{
  "head_dim": 32,
  "attn_scale": 0.177,
  "bias": "all",
  "max_seq_len": 1024
}
Each number is 128 + 24 x the weight over its row's rms, rounded and kept within 0 to 255. Layers, rows and columns count from 0. Numbers have three digits each. The size before them is the row's rms in percent of the matrix's.

# up: layer 12 MLP up, 640x160, rms 0.12, rows 157-199, columns 0-159
# down: layer 12 MLP down (transposed), 640x160, rms 0.117, rows 157-198, columns 0-159
up157 101:126149082171140160155157125111133109133155144172118067106135124104161126138132101139109123129135134121120157058144107133101112115119132123149111154125159167125148097137177122136121110098124132116146092153106126141134124143210100128128158117110129106093089125126134109156144096128123136099127096135113087126110130128135142119100108086074116168142135113119112159133149135097112117172147152137144180106127147145101175138113151140104095138114196085137115128126160090129133132109115152
down157 104:084137183129133122147107139147177142209111102135137115123094115125133123114151094116101119118139145140153119113082148094129127108154147134125092150193110117162144154163112125101110078121114143131127163121105129124104130167104150116112162144153106112123121090137126155114121107129128144127184112122144162150183121149133120095094100137168120117114081127104157146131117150116106114140133126094117092138112104177098135078090105124167126166115133164117111134101152147119118137157112128
up158 101:128114117108114131181112130046151156117093130134097098091148066178105151121099121136147086165094105134092154104122147177141110135107133126147155113145141123131112123136091124142095100119096086139123164127118104124133158088149135138162117134128116152144145096138120141114169103133095151138155125096123116096157176156131136107133106108105093112101134109127162126106153119113132143153119104119150144109110157126134175126148104130152126141181087113168108099134140153110111121156166129
down158 102:052169115148117119102112109170143107130146110093128156180157120110158127158098132114125146139157094137134123076116112100120114134076161136115151146146135132117162098103128167150148083139112126124119141088121159119165146100129115110131120146128061128126131145113111099151178170132128116128133155152187153122154138113128124138157147115124104132152104091115126101106117115161131124144112095146104134110127111104132154088094142124138141186144135139120163153111140146130085075104121137
up159 099:118112080138161171142139135132170140133137140139140126096134130147118133120135118161101076101133114139125109114113126073121113140101127098128146175145142116122160163141166128130121100151162110109148115116095177152153089167103156147169128084147139133097109106111154125143118128136128130112117154151103151136159125129100123138105104110084088144097142080141151134169144143125154110163102109056158099090131171109134156122137155116144088131172122114152095121142092114176130120111119149
down159 101:117134156141147116145152130115147158149170175185149121166127113104100104151150138116125152140106149122165097154132107114154145107161078072109161107119129127114109114146105128084102120051140120135129146121122129107130126097149093112107157141133166099126152119142128121090140116114078161126139130069148111134147164100101140133158115134138114135108159112145112152129086148131153109135173172185122165127167098108102106105092128103142132143116115159156121110120119149106126122147101114
up160 106:136106094128140107199169150117130111126138135181101146159124107174127139108111105112138118122177146140124087137115136125091135139122153109189117172158150165123122130156153116116115147118135129097163102132119115128113123122098148078126116123115155077146107107119105095108085133145126159068149159144126112137170160140100112125147143104095147164131176102127132175123155141134148109121128144154124112116158127090074150157148121100135124116111125113089120121158162141136093092114131139
down160 107:123139145142118118141154132135126147123140127159160094172123154123101124119149128142119104096089102135130137119116119145112136134125113171161127091103153105161125056117151093100112138134152119123177154114186119147107125127132141121176163114114093085145158139092128119105151113101139090136148133175151147192128141131113136111148109146131148095122096072122135123121157163153108102105117138114138116157145115141120115096139167135097128113110177138107092146114133130157132040134119106
up161 103:093119125143123120134108143110129143123139137113143097112107103167105153084140082115142125145151125107129155157137153139142096153108135105111082133128160138179119121119119133131124123148124117121130141145094108094142130123140110111139119064114151148067091122123176171159160106173140163084137164124133144141120111116131149177098145125134122112158115110116137090082151139149128128148073122119145140117180129160115104174094075124112156139144130102124107110168144168111102154121086089
down161 099:143107114104133116151122159091113124103124116093104137143153119099123130105132171135084138133156140112103089091193147131098152126124114126130127146128100122082137109178098139108139139136122162137147129094197088103136118106121151154128121167163105104176141095133113119130177113130149140164074137130143120120130102130138156121110122133160134092133113152148177193119092133161129146133115131095122138124153127109137092141181145107127101126100078129145131158087122132135153132109167113
up162 099:121109106158150075161160133114139145147095128113102121155114124157156115081118144113142155119134128112137128137110163145129131118122145078150113164128127140118113140091134135139140144129160128122122097156132142163112107150162111100121119094136119137100133086130161108086127134100105172115155177165114075100167138104100150124105102074133118158115153148116155097117195135143112143133111155167153134128135099089158119163131084140099091128140128093077134114088123151112133100099155100
down162 090:152082100137105158109140161106149162117149131084141099112132119140120108111133129153135153089108125137081092137126107113141122126160093160113150152086126149083119117129121135154112137105112128114139112132170119149110127143111144144147109136106165107153111164129103162127095136137132148115128114128113169139081116128104105142123141145105124146127176077145121106134092133119125232076144114121113132132111157131141157151162141112188120128152121110159106169138134124094102190140150123
up163 108:110107138141136121114119160113137146134129117149106140125098121141128180111122094154137160165179116166091130125128087129138133156125123165171093148165112118127152093133133092132088136110088142174101109105108128114138169112102104146125156165090110147137115138092106118094125101108157154113090134129136133130151134076111175098147092151180106112123150137122135109082151122135146096133092098124136120131129178133090105148144092137118138149172162134102128125151149135088171090119102120
down163 117:088143124141144082122139103121144165153128144108152147128132154174123159146117108129113160128144178135102114142164136140118103068139183122157078156158138122112118128154126158113132062116109096103128131118144111140147139127116120106150161123129105106114129097147139110112165115158141113137126104113111143136178121092121164139134158127137102107090103121156184096097134136148117089145151134100122116157101161144142105115152160142096114102066159140099115132176144139104098112087107138
up164 108:138115146119137167122099093122137101095119138134123106149112132153130098097122151147122143133112104104061173124125113163143078132118156115128126142160164120174142118182125129125110090119124127159120149126083131145110124125092169117146151136197152120120117104117112154173105123153108095100118117125115097110107107107135126101150126126091149161105105137114113145159169139155102127119079125107164158089139177123111138157125109096113132146144137125077163156118141097153159130097134076
down164 110:159128109129136144127136081139129162108186109171112155138112110126145125146135127110150178109121144144101115124133096140139143134117118163125126105120100158088155136073144090093125115078114189131159139117120105115160112105143147109120086139155137133137093140107150144111143126136175120142095108121119144132120123155160111141104134125110140097158136153096120124162118119128150083119116113038134128159130109118110112074093153131147138125162118111131159146118195136121116143118116185
up165 106:138120103115156127143094159105138144124158127140113164094129127132129173111105109124097121160136109106164106120109158124125090135167139104143145156098125097105176110098123167141129134113118106115118146128083141125157086181164122152186116108145108122127110107116116109152172125089119176162141134157135168118175124112170182107147121121133086091119157114119135150141135098127095120140132126136166119114088194106145157080110131126159098114159145125118110156118131139120151116146159130
down165 106:147124111111145112186143148162117171105098145114120163142114116165107108153104143119126108089108128131094143125116158100116107109154138155115119127113128136149128134143162164155105112096097128090120104136088116139137174122110099124111116189149176186131107109156112171129144082144126138080113104149154059113145142102141125158119095133143130096107106143177112129093120128100160179117148113147124133115134122159138103162154130134112112150119089129131144112100121119148121172140132089
up166 101:140132064115152142134095137148110174142139134134120120139111161157153137137079119167102145135110118152126083127093149140135103147136136120110121138136146137145179130099139127110151167105128149150141115128098155105114137129128120085116113132088128112132180117109117165130110124152124097101118102121141113107184141078137122100155112099163134126118146153180064119070170200123110109158111168095144143103137126089108143117081149160112138119138128141118139138127162135117159127130120121
down166 099:148116101127125147131144132134096147109132131094132109107146127152135103121146104091147138126114152060143115155129126140079124105131122150124111144125115178101132164132148132170097107125138094130132127161097130114151111156151103130153124110129152094169171172129129096113127089086142110188146117149121134145135162115151098131150138102133087114193132129136129131167088083079159155140097156158126112120126103130152151111084113111082129184154094118126100141116142162143131173131125136
up167 107:128100157135169146090142131112139089121182135125121110108140137138091154118107156152126112113112096111135136162134121118127111150123126118126163111161121125131121107122142113172152163155175080154119127162125131074098146136142182146146164136135164154138087154100165144091060149136112142098140113088086142158117106114082100113122110187155086159090171126132139173114143120113122124137128151112116154113121134127092138145094117135147122167139140133114141102150110111115135100115100137
down167 105:138164124125133122173133112124134169142150100151164095098158126132127126152081137116156123138128084185134156098150125129117135135118130089120115120110140159087128124109097129171088134082102132132104067144145111123163084133129159142110142121082168121127137153134095068140158083100142137140118145152149136078125134139147128135138105142130129126109087142102184116143117141145175057131140106130155146114129145120148118128126128117137159119119141141137157122122125094146126093163182105
up168 109:135116092140140131121165142130138122120096141179123099123133126151168160116128115143099120148120098114121157079126118146122130145160143145182123149099112152109143162144091084144171133076129159135104137126136152090152150130112149117160108185091197097103110119123119129113097082171166089118145139138115134154129146133171135097087104132102122116105137084140116165141134142139125103154128128125155135103152120115121129166169139121123081161127117094138136124164090114106118083113138114
down168 112:139120110113131141149153116105098125165154142149137111174115088082123094089121125130116129121123129097113126150121175129114113158093128167136132109134163132146102146147116108129095086125149122136162140140112145125125181129109090154107149159132092144148134143127139144104128144158141151076136147109161155121059117140150129149122151116137162108130091141135109123099154137096087074118130117099171118096136173179094101077124164161138129131098149129139170139139114094119085104157112138
up169 103:197099137133107150102166143138141146133150137141114103136131102130073103155077119158133146137165131137090137135135071135161120124150111168122089088103147081153116103156115090155103122148131107164138134186109162124109107114155108116116142142138147193124108140120145135122116115120103128115128122121139121122155133152111169131152140125099107156111128086144129128137161109117131074108127113099093170137090152137143130103149147106155139180162150087123165147139139101125147111121108154
down169 102:137120113150120133126109135123105143124160089110129113165145158143144107113099100109113150170114118112130140098134165134105153151134076116112089158126076151141125136159156124131123121137125154136142122133120076152176125147146130113162068106101118134109121168169137202124108135159112148134103154177117109133108115117107124147185097147121097118074108110118104138065119129123105139161155150160106144111134155131156105133110127172120132086161110119091129127124101148102167102125145122
up170 107:138101118106131137097139200127124107118204143136107109101099143139184151135135096160141159078102134118128125149142114166133135122068115143144125095101138152176134107159139132153140129113130116146113110113120171141154148095153105110132159124119095109111099128145116168105145123127133146110072148126132115112148147144150110105136121086086135176118102095137096113128127115145101102165141115116147129143088152146071130127119123182133157153127154137126158143169087121120127117121105150
down170 109:134137122149123098126128126128154136117129072133104089143117163132154137140108133131149095153153133105130070114126103104155122092141144099162164082103135141083093159159149127099147138138137119123172192101118116119125117095174143153127114136104078117171155143154120115111171141137147127094117143138138149133156128161150167115126129107123094123149130108176168124125105178113066100114106118108122133136134098100138119135126130142168105098116116157144079123125143134134164076100144110
up171 096:107099114104125112137086135103144120136110117132085139163134136119127115143123096097097125141131133141178099113116109161112113159159119101127103125148140122160120092105079164123124118147108135143083128161142146131135097115077129112144125131138141106120092155117138139080107097154101151085150123182137145128165161147079148110132143169163105123115135116167132140107133135149138118118102119147158110132128161085131140155157099141139162219138093145105181114175100105117136120141129128
down171 092:092090147140144092088141116158155132153145106155127095088143120104160124125132099143157114126164167077154131099162126128127109141141148130133128142147155097110155151097142104139137144089121164133134125126174135117138172150082129147142107146158138150138120116138094098098159111132137118136154148104132134089149115142159092123068101114106117139136126168128088135105132122124111083079144121132086123074149121124173113114156152147177095115130106153125154178121127143099096111161136153
up172 092:081116129125156105140101161109151129117131150145127118095150137127134134114122130109125115118118133126131076124122159122108149155094147148112133103149158179134140114156129106128090141122098138131115164112119129132168170118109130085137143076105155116121134137145098094114116100162116115131090114142161132176117126118143154103154125134114101136096165108151142179130160179141115107126156168170093155141127146074141121128122120169141128108095158072181165067156142150115114099157110117
down172 095:131167165139110116131165121139106086111117114100149139154099117132144133148136170118134108126156132086097147130151144122080118083147111167123151136109104098131109118125086135114114097153173122121124122109156088106125112117129100123139175137136143112159156186129123131111097096083172093161173130134096128123127157173174143095154141092104175135128126156092130153167082140165128106154141060106128132126153118151146111159110136125119094158132110133122105117115131126134151114130143103
up173 103:154139123124123110163123131123139138110133131171064129090090119166122106137098135125120123141142145125156123166125123180057103198136129105114080186137100160116147166128087139155200143097120084121126105096108165112127138095122081108113114143119129127107128085142111160174133144138126126105139171113106107131148165144157111145125117112119144136113154115125147133128171129142093119143137164141095128130114116122129118114147091103146126148157129142094133120124076148108135126119128141
down173 101:119160089133127107098150109161122161148066140153087109169172138147178166128111123112110148119143135163124166142156128107131128091114147129127154137127098142105102124128121116116106086188112115104120101114182128102119099121143157135101111127162139134116089115152136124143130151115126120082123129084091151142127119158101118151156099115146141151086134138152125106173113139159116088181129117097141106094083146133125118141091111106171146141153159137129157111137120143136119078164119104
up174 097:154095122119141156124133123131139132134118117147068113100119167134117150148123128099089165141196083097116156125089140167155139092112126114153158135130162101142107139155093130152116128096104116134112167140112099122110129180124112126159109160106173144138131117149158129166127124126115128107108180146149112092132157108111117117150133074098145150120132124111103126098107120086160126133127129184147138081133151094136120092127117132153148131125126114168104109170146177131149121122172088
down174 093:129172097140129104133118130084132124106128145111142148159159111091166115106095106204172097128088094133112124154144161098100111127151128152113133151081108122166152136106117129135107158134136131125160108126125173139139130089126124132144130118143162117147182104108116130119126118119120092087174138142106131158161110145133138126115148156144047090146119142119176120114147160160134131129136146068116133131105131150111135123121109142148086116142138115132177104143146105109116111103100176
up175 102:139128106183135157197135127129171134141137134118124123123103148151112128101163116097122106118136127146158107127122129119074102168138134124135150142160119115154199135121124097137145149142160122145136105099085171119154097161163115089103129169150093111127112099115112158146131099126164140108108136154148110120115131144129116111118107092141126082164138106127155132119136119150151136148111142138151128065143130072166155153083118112129107109161147110123130122124096184115123084144173137
down175 102:115131109078151106137134125164145151117137136121120117170139114163127135155082138139126147151124132122135112121177108119152120123147107128113155107080143128138131110137127110123122098091116085138106132154129123155147118103123146160112136146139169137177096152157094116086154175118118132077173126055125126127166120147135155143138125115122094153122133140177143113133120124162146147104129074154091103129062124123116088155126115099145116135164119150154126144172137074127165145130088101
up176 099:104111106146113129181107082105141138151144147124119098125171102145100118108145101124163129100141146163134171126138172152161131172122171102119117148124164118110126151125105064126154134128115108121134140136140130123097131106118091098124161166114195134152107109096132098075163127117096100129146157123129089164117119154110125123098112139122108195057132101131105151134161121134111142160108152126119094123132095080103170132139127153110116117137116157128138134120134121128108132106135109
down176 089:100117133110113133102076142128108156097139150069190163083120126146123107170134111105103123164100124104118097132116135114165096128149144133116122130124094149116145161147081185118114118098115090107123119140145091114148129115104132125152169149147109118096127113135174128117136134131161112128081126148113103107151144091144128163142142153107131154123158152160126127134102169106118213178155111130111119127098144081118156117124133111112124123149114110102126100151146131139154151171127144
up177 099:145107101136108120114117168120112137165128194158139121075111149151141148103169089096140139098152147157118080150095143171147143152130180150130115128159108110132152101161123153123099117110076106131156129118123151107070193105150088126116137112103127113138124110128143118149150153142106126120116159125133104124136077128146133132169136104184082120107120113145144129145122124115121106141152128090142123099079104111161150114148131125140156150137124130159146130136115089117130129166154086
down177 099:159138166123134107103147131157123119122166143152143165149122120144054122094122145166123106159107133124141167123141109107112138121125140127104149120107121099129133140135115103143121110096169102112104130193169114110163117121134160137167142126120125121099111142146153052087125096103092082134154115109125125145116134157120118151121102138103128130159134087086136154165126173148131116154152114156130161108140158119144110150081111165158074147107126086125161143124129120165091111122103126
up178 103:127085101120144135138091113122144145140116132127123104164148106207125151114139121157119145136151117173121158135119134104133113159136136130108123182128149082153119156123101130155098167134158144148156156124115115131173111163151125069119097095097107118109116080176088108105132132103114114107116148107169126153155128132119084110160152101132139115129125114169124158126180148151076116117159156099162103125119119141123159123117108127157146147136105116139139089155174157116114124109113092
down178 102:080150116142142134132183087121083107107093111074110129101109139167136131126114172137165148121113157135134097159126094109084132119126121112160118118152110128131142157125134162110101131122158152107136115140144082109139106121083146154143137137134105128090151128114142140167122100156106119141118123132104133153121126121127143090178127141122138080157061095117149100138086144145136112059148131168138175114124171108111163111123167177106164126118144160111116124119144118151128127104127129
up179 101:144122135105153119157137125140106116098095174157141085119102093160105129078126090121147123112129107138103115110121145148123091137119142152128130160089110144115149150153116118158140124097151134151110155159106138122180150150159114092149127119113158115138123076140120126168184134130139112139129131100101108144156121097139140064129123097126152118087095114108110136096150086152107098118124192109124108130093115122156134064143119181124150097155157103136142150121156150133136129150174142
down179 095:114147114094156156126138099139132094116152185144146112123106131127127146118137151107096137097130107119138080136146084083146124129123109126108108131128154116155117125184156101130102117109119163144142110162154103115112109159085109150105135139127113117105163111160124135135127120133159092155148162133147133095098087133177107176162085130089118071136110111152136158144112111098130111157174114160126139172171112092139113146137113145108159156136121118125115136141150186104073127153138116
up180 100:148109066107126147135120144071141142114156120135121126133111110110127118104148112134155146136109109123124139179134124179159135152115094146127129113152130176137184111099166135178088146133139122176141148127129152121112119152126102124112126154143121143135093085128099116123154079114090135131132161140160138104137163099178143104114107109126122150120172158131149117108089145197142105136149160116098135116128118138120163141087140121159118153178114149170086136162099118121153101134141111
down180 104:140115106142113109134125101127157145101140163169165143156119103156122118141095110140135171144137100126134151099170125107141163089101129126122111103170115112101098142103092147110124116170119124145147130162148097142135147165126113114127109064138146108143120151162088137147069149130119117154132124162125140154105192169150147151154131133153116125112127091166097145088068099115132114136131114122114117151091111100094122133114147084123112124138156104157119130165150167130127076122125165
up181 093:186141115127155125117117138103118114159123100127129115093086150144113118106126134095157140138129142116109090113107137152138125101079167102134120126127121130187163151137178125111103125108136105133143086183120122145103114122145132134091120132162141158116137104140106128113129104132091144093089186155121116113126133048113158116069108129123106135141109120138126161118156135159111157128136114111175127111096187134132143135077105135155101099167100116105143138147104120113150157136093131
down181 094:112160091152099121142142135136094146117104123079132154149118174153164124107077134165116110146113122113112127124157114111085131142139128144113110140107113132119114088125142132147153139106138151130071140113152093101139128084096114095126129146140152153124114153093104158160117123148135113085134116086106110143115109148109149140175128162134157118078137150142124105126093097127169188103146125094130081125144099109100133139165146142151118116123180188129144109136130121146158174137156167
up182 101:140152101107135140139124092147146120092168140159112125072121106135126159093109127127120166154130158132136112161097151142149115140111140089146126157115116175137152113165128145140143184085136114132129094142119129106146154126113156131151140122127106160140155139083096135158095141133105101079152123123088123129125146125125100110149142121130108088092164123133157169099144141139106074168170114109108131070099098135051122144137138163113153114130166133124135153164166125135118106148126142
down182 098:137161157139148156117158124130122161128131144107121122137098119110140114142151141122110073157124117159079159169164118149134172120102132117133154162118088126199126120078104092115120094129111104128160113135132125136101121185158096137119131147126148099086107104131146082186113110105117152156067148109117157154108147175114121138121158124147102140113115105100194126150109127140109164107097127138125126175112113136150135106138158154135115131132127086107130119099103140135106120108148124
up183 105:108118126117112120152105134122130144105162100153082110122143122118130136080131083152124147147127096129122153131123130150060124187106152116162091152123118151161139128153106094145162138154144135157138115130092114126128169118145164112117125084151123109056110113122167114115119145137163140124169139152147103155162150159122115154118153093104146155121123101159151118136151127123158094148099118063154123097112108114114107179167130107139119171141146112141098095121160137120154119122123088
down183 102:128148145121187144101095156097138124133142077127110116132108154113137146125125109109107142169110116098092145133135100116140130126187144121168145126142149125139135169150127113079128139141120178098140129097163140133109163091140147154163092140158100119156133166110109104094127120131088139142103106077133117114165153118144122116121186131143126123105081140115133127137082116129112144113155138157122122152173150094139117125141146181126070124136164117166118088143080120106104132098141153
up184 095:112117114139156124136140112120156086169113153129076160125125101089114156113183128152131139148148092153153161164105129126117118114148151103151089176158168135140132128111119084078117153109158139103133088133090172145125105129171103092115116166136173112104101122158120104122124110081093147121120116134125128124095123150117110121137102114122138117139127118147117155140167138160099136130084130119173125125100158126083160168134121170139138151157152099126136117151146138130178121107101091
down184 096:151120135128140139120133152102106141075115137117106129113118131157132121107149133117173149105098141159115094090186117138155122115115152169131142100137128116140152154125116162107109100125120101097127125146183054138090127151109141130126125103136129114120172136087107106113097142144165131121123168164146125135170130129137123114120123147141096114139106103098138129124163109094149192135168105161095124139111094136142127136150125086163153104103127130133079107122144115112101193158121187
up185 101:152120120108136118153114099126162097127146140124101133112167118157132114139147071145165156105134091152117084115134100096103096124151080147127124098147126138134135141153123142175175159074140122119147129147092139142129147135149167115137094133093139097102125106103136160113123144073142123114103130149105126130114125186142114127109114059169142126135141168145103117137209158124087096153144161088143127125154132155107153130127170129135108122140147136146091121117128141087119126143140136
down185 107:106105131135096142103124135123143157117102123160179143112121127166096123158110137120135111169126123079088148092178122136130140147134120118119120164136148114145129105186147116111118106129122165158132173131219096181110137125126089141139122112142072144144148147181130104135100110119085096130141148158115120142151105128114118179117132136142124100140176105117097143137110128134140124096164156138137115089110138128139093102162127141121097116112086144122153117103115147123132079142104143
up186 098:152113109099146105145141138106133142126115161152098113111161123140129175097140157135132141116123123145128081105108125163128135126114141118167073114084141150132153096132126147131125110171124115128112102111098134072129139149158197084125112160105121062137150107156148140114154134121140124093100142136086117129132140131098100141160100147152122128084136111153118114138103154176159120181101143132188107112097089135120152169113135132109105194139092132135125102131122139125109127151146120
down186 096:107132116099103158122131127158141171111162105110164165111100134101131145135097080113108136110162118124167127100131146132113141102106139129147109174150116134126122151146135096160115118125134130140164169120100174137104133153112136113165167140149141152110134119118131096114115120137124109158100112175106126152108116117100160185112147107136138141140126141083108126093117152099127165085108086123102100107102140102134075138100131163191143091126157119124152090156122107132152199130105152
up187 104:102129116181148173126110111104154153125151104148084166087122112158176105117122119086096180116104155097163149121113157133144107198119150144118104145140158138138104124164139103136160109135108113120146063101106122105150115131131149117117130145090137142138113100083136114093119113104096123106144129128134117163121099133136128163140142104129094138107137114129137149145104140093080117140140133132164111114136155122142160195100109164135094167125156136142114107109125160111135133109160168
down187 104:134167126144132140167114118101071146149100098156138167163118103159125162157075105159104095147151108093145123104166148127162128124077116134136090151095114106138169094096162128136124124091111116124086144128154116160123134144126111090136139156140168123183162145166098090128093126139119123133125089134119098112142132139151140098093095129122148131155156123116151126123114181132161125159109144093123118129097134159104119156112149103146147163138085135124158130121117100157127161123093123
up188 101:155116101139136094130069145108125136147181144174125120124152135136106144097094119173114116160159180143154127133138102146105107146085168114136166163133133121145135120113091137113099149140148135115147084166123148136087143114138157117124164153186126106117099142126157107100105086123125120147081134163168135132110119117138105127142159127123120161121134148095090161119145127113133097166130122076138117084113100147157142100116143150138108156127124121132163088157113141138168080131153103
down188 097:093154158179116127111155112113147115124131123144130118154151118117118131142117174106112125139135105154080129095128110084092131103086166129097169102111136130090114136140123107116111105166147149106154105144161130104081124131159156085115154111108140089122154183131143164162133131183128147163126137070147112109122117139113185126140120131115089140130119156137146110118090173141142138115146133151085141123144146153181097132158151100108117104104133159141096143096118110120100151154128158
up189 106:168129104187111123097116111121149121148123126151119097139149153179113109129131090160104126162181117155174118127104135148112075147146135126153110157107138133112169136094093153105145121088129105143137122096094143127159136144164101096144100126127117110141094060143105120095159105088115102104101130125145107158140137099147105114143104090169144146104145114132136132125161113135147117133115131097195106145102133115090147130143116096128108136170151119176143134155132172107141117146131142
down189 108:072130142129157101153131152104084155126075095109105098083084110135150127135098122121179116178117124099138118151101118117094144138108086161128130116135127136123131145129125101120118097143149123161084106141149131105109129132110131183164149158154125130114139158129133132149133118114133140119150114141152207118144143158147107129138157091140105146146123154131171122124101174169132122141117137138161159157107098122075162078096093111166138110087104114142137115106107142142135098131119124
up190 099:144084118171125158126123136086153122117141152140093116130161127119109147106128133130128145120091106158072056088132126115127139131159150169140102109160142112117117095143117141128127159141149138163117150159114114157146153104099097135092148104152144146089118151115141130105095135104125164141113115148098172139142121141166152155131122130114103080127128147092130168143109130148118109167164133103123137102125131175099153105061146143119160160120135112107183093156116113116115122105174109
down190 099:090135144151131105098135125125098134117163104111166113124156162127127139079119105098132160162154145076136149142136073114106066122137126141117148160109122143178147184128080092112107124114132147122113101077101139120124146170108117143128140117104142079134138112125120106097126123123138108102112114136205095094099122163149145107109101124145153128140137147175124149162144163165149139138147115140137099186115117129107085129144120123106098168145153128125135142102140153132140136129134101
up191 101:154094116125105169130123105097118144127137149139142119126138155142160130112105145118131175105106165114134112106120155176175130125114128087146141131112136092164135152154120093167160127068144080150151163180132150088113139126143105120137086136098143191127156140091094142122115096129127102083079093139105108137137098107143130083082134131116109136144120146142113118104133136146095123112115118126141173160120120146096132153106073151148147171151154138116142120106109139101140152143106130
down191 097:117144109138102088121127132125165092110143120098114135131084136160128143134144106114092192134145151096126118129167087118122143105103129138116159127120145130148159128089094125124105176113109125150100123139149136151153154112150158137148165148180123082104107177119103134090104139154103117100116137112113114155120106139102142118114104124122156135153155141178096147145121142109137121121128099158076117142156135083164119127140164112147139124112120127147124155130124145116094224182139106
up192 094:142114087148131141143112091139115151117118107119115168109096148143111172119105109175125146134132139139118130122119116117128097130117118101125162150082165162140171135136124104109124143097171128125140093147124161163155119123112139095135180125133103102108093135082098133144154113134123073089121144170139166136158133125156128197102114098102134137143140123108072100112136158108140104145113153108150158108195131114072137135146144169121157132123172136126157142125101132107109114108111154
down192 089:126104094158138121148139151151144118128115134105151128118154177111144131115167135103108117129183136110158116149126095171076106122106160086121136115147132133118140164118151134161129168136080097178137152141149118148121140156142125148133136142108160110137118112144131112116115109178125165116088123118133132161099133103110126116145151146108115136125109104128114132101097090107144154126076138146167093107106111141111147120111089060110124127161048124101143132158172110126144179157144139
up193 100:105112116083124119122092150103145153143137080158114136152154102162111117098129094137127145142169090131141138180137130149153092153176143142143136119147113116161144125122070141106132130131137168148132112141121120147162107172135128129152143116110144135154126125120127093139139085136124138078121118121107068178173123132143133099132130080123113113096127081125117118087164136136130140170130133152171080165161145119131107156113109143114123095109112158129137164106107135073091106128161107
down193 095:112142138170152160159118121113123182159095134141152124090100130118107127136110094133143110136103124106100109156099129120144132084137115126107115125100139128121084168097133059120143106150141131136146130114103110120110111135138114097156089113146110148155149165132124171117141124127110172157113098170152129137093124133131161115079109137143099189140126154111165134142097091142147131121135116097137136141103106155127085168143147146144171132153106127116114093115128116192145149133129054
up194 095:127143102116127135139151143120144115143150134131109121135072141133083120090116128176149052114134140134134142161162107130081142114146148124142100079143134116116145135129134129130127135102149124182151169133111151169159131153137112147118153145156128107146158133133132152073159093116094110103147148184148104128137112079110144152135132134158158137086134149136122117091110119126112074099154119106119100108128084132116095090106125172131121137156126125137178115160122065134124095146149140
down194 103:127118115108114124131149077159132144119136154112103156136141145090163144086144126113118140109173157147123134144146136097143140110095124141163131097117099140118148086074102159179072098135113149113138125143139147154119127130122140148127119124147113105135146164104106137117154108155147118090131143144132131113135125126121145169143188143152117091135124165126155152144136123111128066139148149132131140149138136155088135131132133118094083103100098170127126126136104143136057044080137153
up195 097:170096138093122114170163138101109118144120145106147083112117135152112100122116095101110115151145119157135140136148094173136130130150136152107143129195111142153132087132084101128147138134097138156156123158125157153144146134138198156132143142138110185095102126138150148123154149116098151128099171104127116111119110122112155131128114120125087130173166072130092127109170106082122129123110113124117137123155183078100134114127130108091139120110146148117147096133107152126149093124125091
down195 099:111110119116164138148126120148132094127134097105122121083117083143128180154109091158150169140136133123186099118144167158107103139089150122143119089082157108130120102122143127173127142120164129077114119111114151098139144142121140122147152122142113125147133108149102120122165121161153086161152112158111129136136176130137126097126108165123181146142065149137149116133141122123115118100126115129138082146115135159085082106135150125149136132117172120123091129131110082099137059127147121
up196 093:101086087112134114162173143126148116155176145138099162110105136147142097103163129114152094152168132119138155125119091162122118103161157140113118145101110104151155154103132131114126111136109127111111137124117126166097062167128085085149114134080123176128140134124126106065174114127112148115137146117131155160148108110131091116123116127112116130105143187119094152125096142113134101151116171140146114107176145099130135133132116151110099138158160088105128124157134149132095122144173129
down196 088:142172134128131123140149151090094118133132087153145134156154121206100098159114145080150092115140142132130141179126150117083123110105106145108160121110148147156118122157135128161184159118126143147145131127128108141091123116113158138116129112134158130111128131126136130167101103137144116142081099126133109103111159127130158118119172121148150150116144093084118094146155158120134112091123123105134150104130101166120112092109087096160151107158127093085147157111120108119159200092136124
up197 104:119133124096090164131124170103120148139121111153114132118132121177170132138110104132140112170126145181154099121119103180083075136122120116133134126152122091137120149110119143166126153116125122148140103122096123106133136103172116102119117121113140125122102119091154133116184105106090143129153163134155089105194134128141131152153141085113114127084172058146129123081140115160106099122163122166106142128131130145128117105182116148134117157149129118111109145116174131092096116132123141
down197 102:136118168157146107115127127165123117163097172168106147152102127108151196115116112097141111124111116117107106182140161094132125101125132149148121124107100098106127119098138131119144128139145126128145101123136102148126133108123104157111106112151149105111130093177117122148095118134148114148111048120093132149092126194112133161152144097124135137135081117146092093138148118165122103141145148132126127110100092163130102142098155134190169114138117103151153134100126133163124088159154140
up198 097:163097137148157109131137155118146085100127149128124140123121148170126089118148141154089164150092222135092061108124151122145139135144203164156125131146100109128124138131118138126115127118119131149094130121103140135122146129147126091126166158133114104130122146101152125141175157170103138094118132112099143135120139097121137108134098143087119152113121121121111129153119144105141116177126107075132151139157156113111131138096086125099129165146099118111132136161093075113113124124146162
down198 094:146144146126123106155139101104122144142129116126099124141141085161178164102133149102159079131161095079150174137137139118125118113079136163124122150122120085135139180169149130140154132125141128119100146124125151095114155117098141136136128142144164118129135110167131100105098076120126118134151142167116134108096144152090123124081161152153151158129136128126072123118121119171128136092068119083122149148131105135093096110181155163113132160136096082109141106114123138146137097128146139
up199 102:138063105135147133151152148127148075124167122133096110128105097158143131107162101160121133133130178145131120131103131132133130160119138171169130113112116136160133105162126166123156149146111093132121147109106114136111144135173132121160099154167090153113131080136132107109157103098117134106110133093127125099152152132126140102143063096096130112125145167163116142139163102151109095130110126127195143125142118174164120124062138117109149114176120106136153149122127130129117100118122176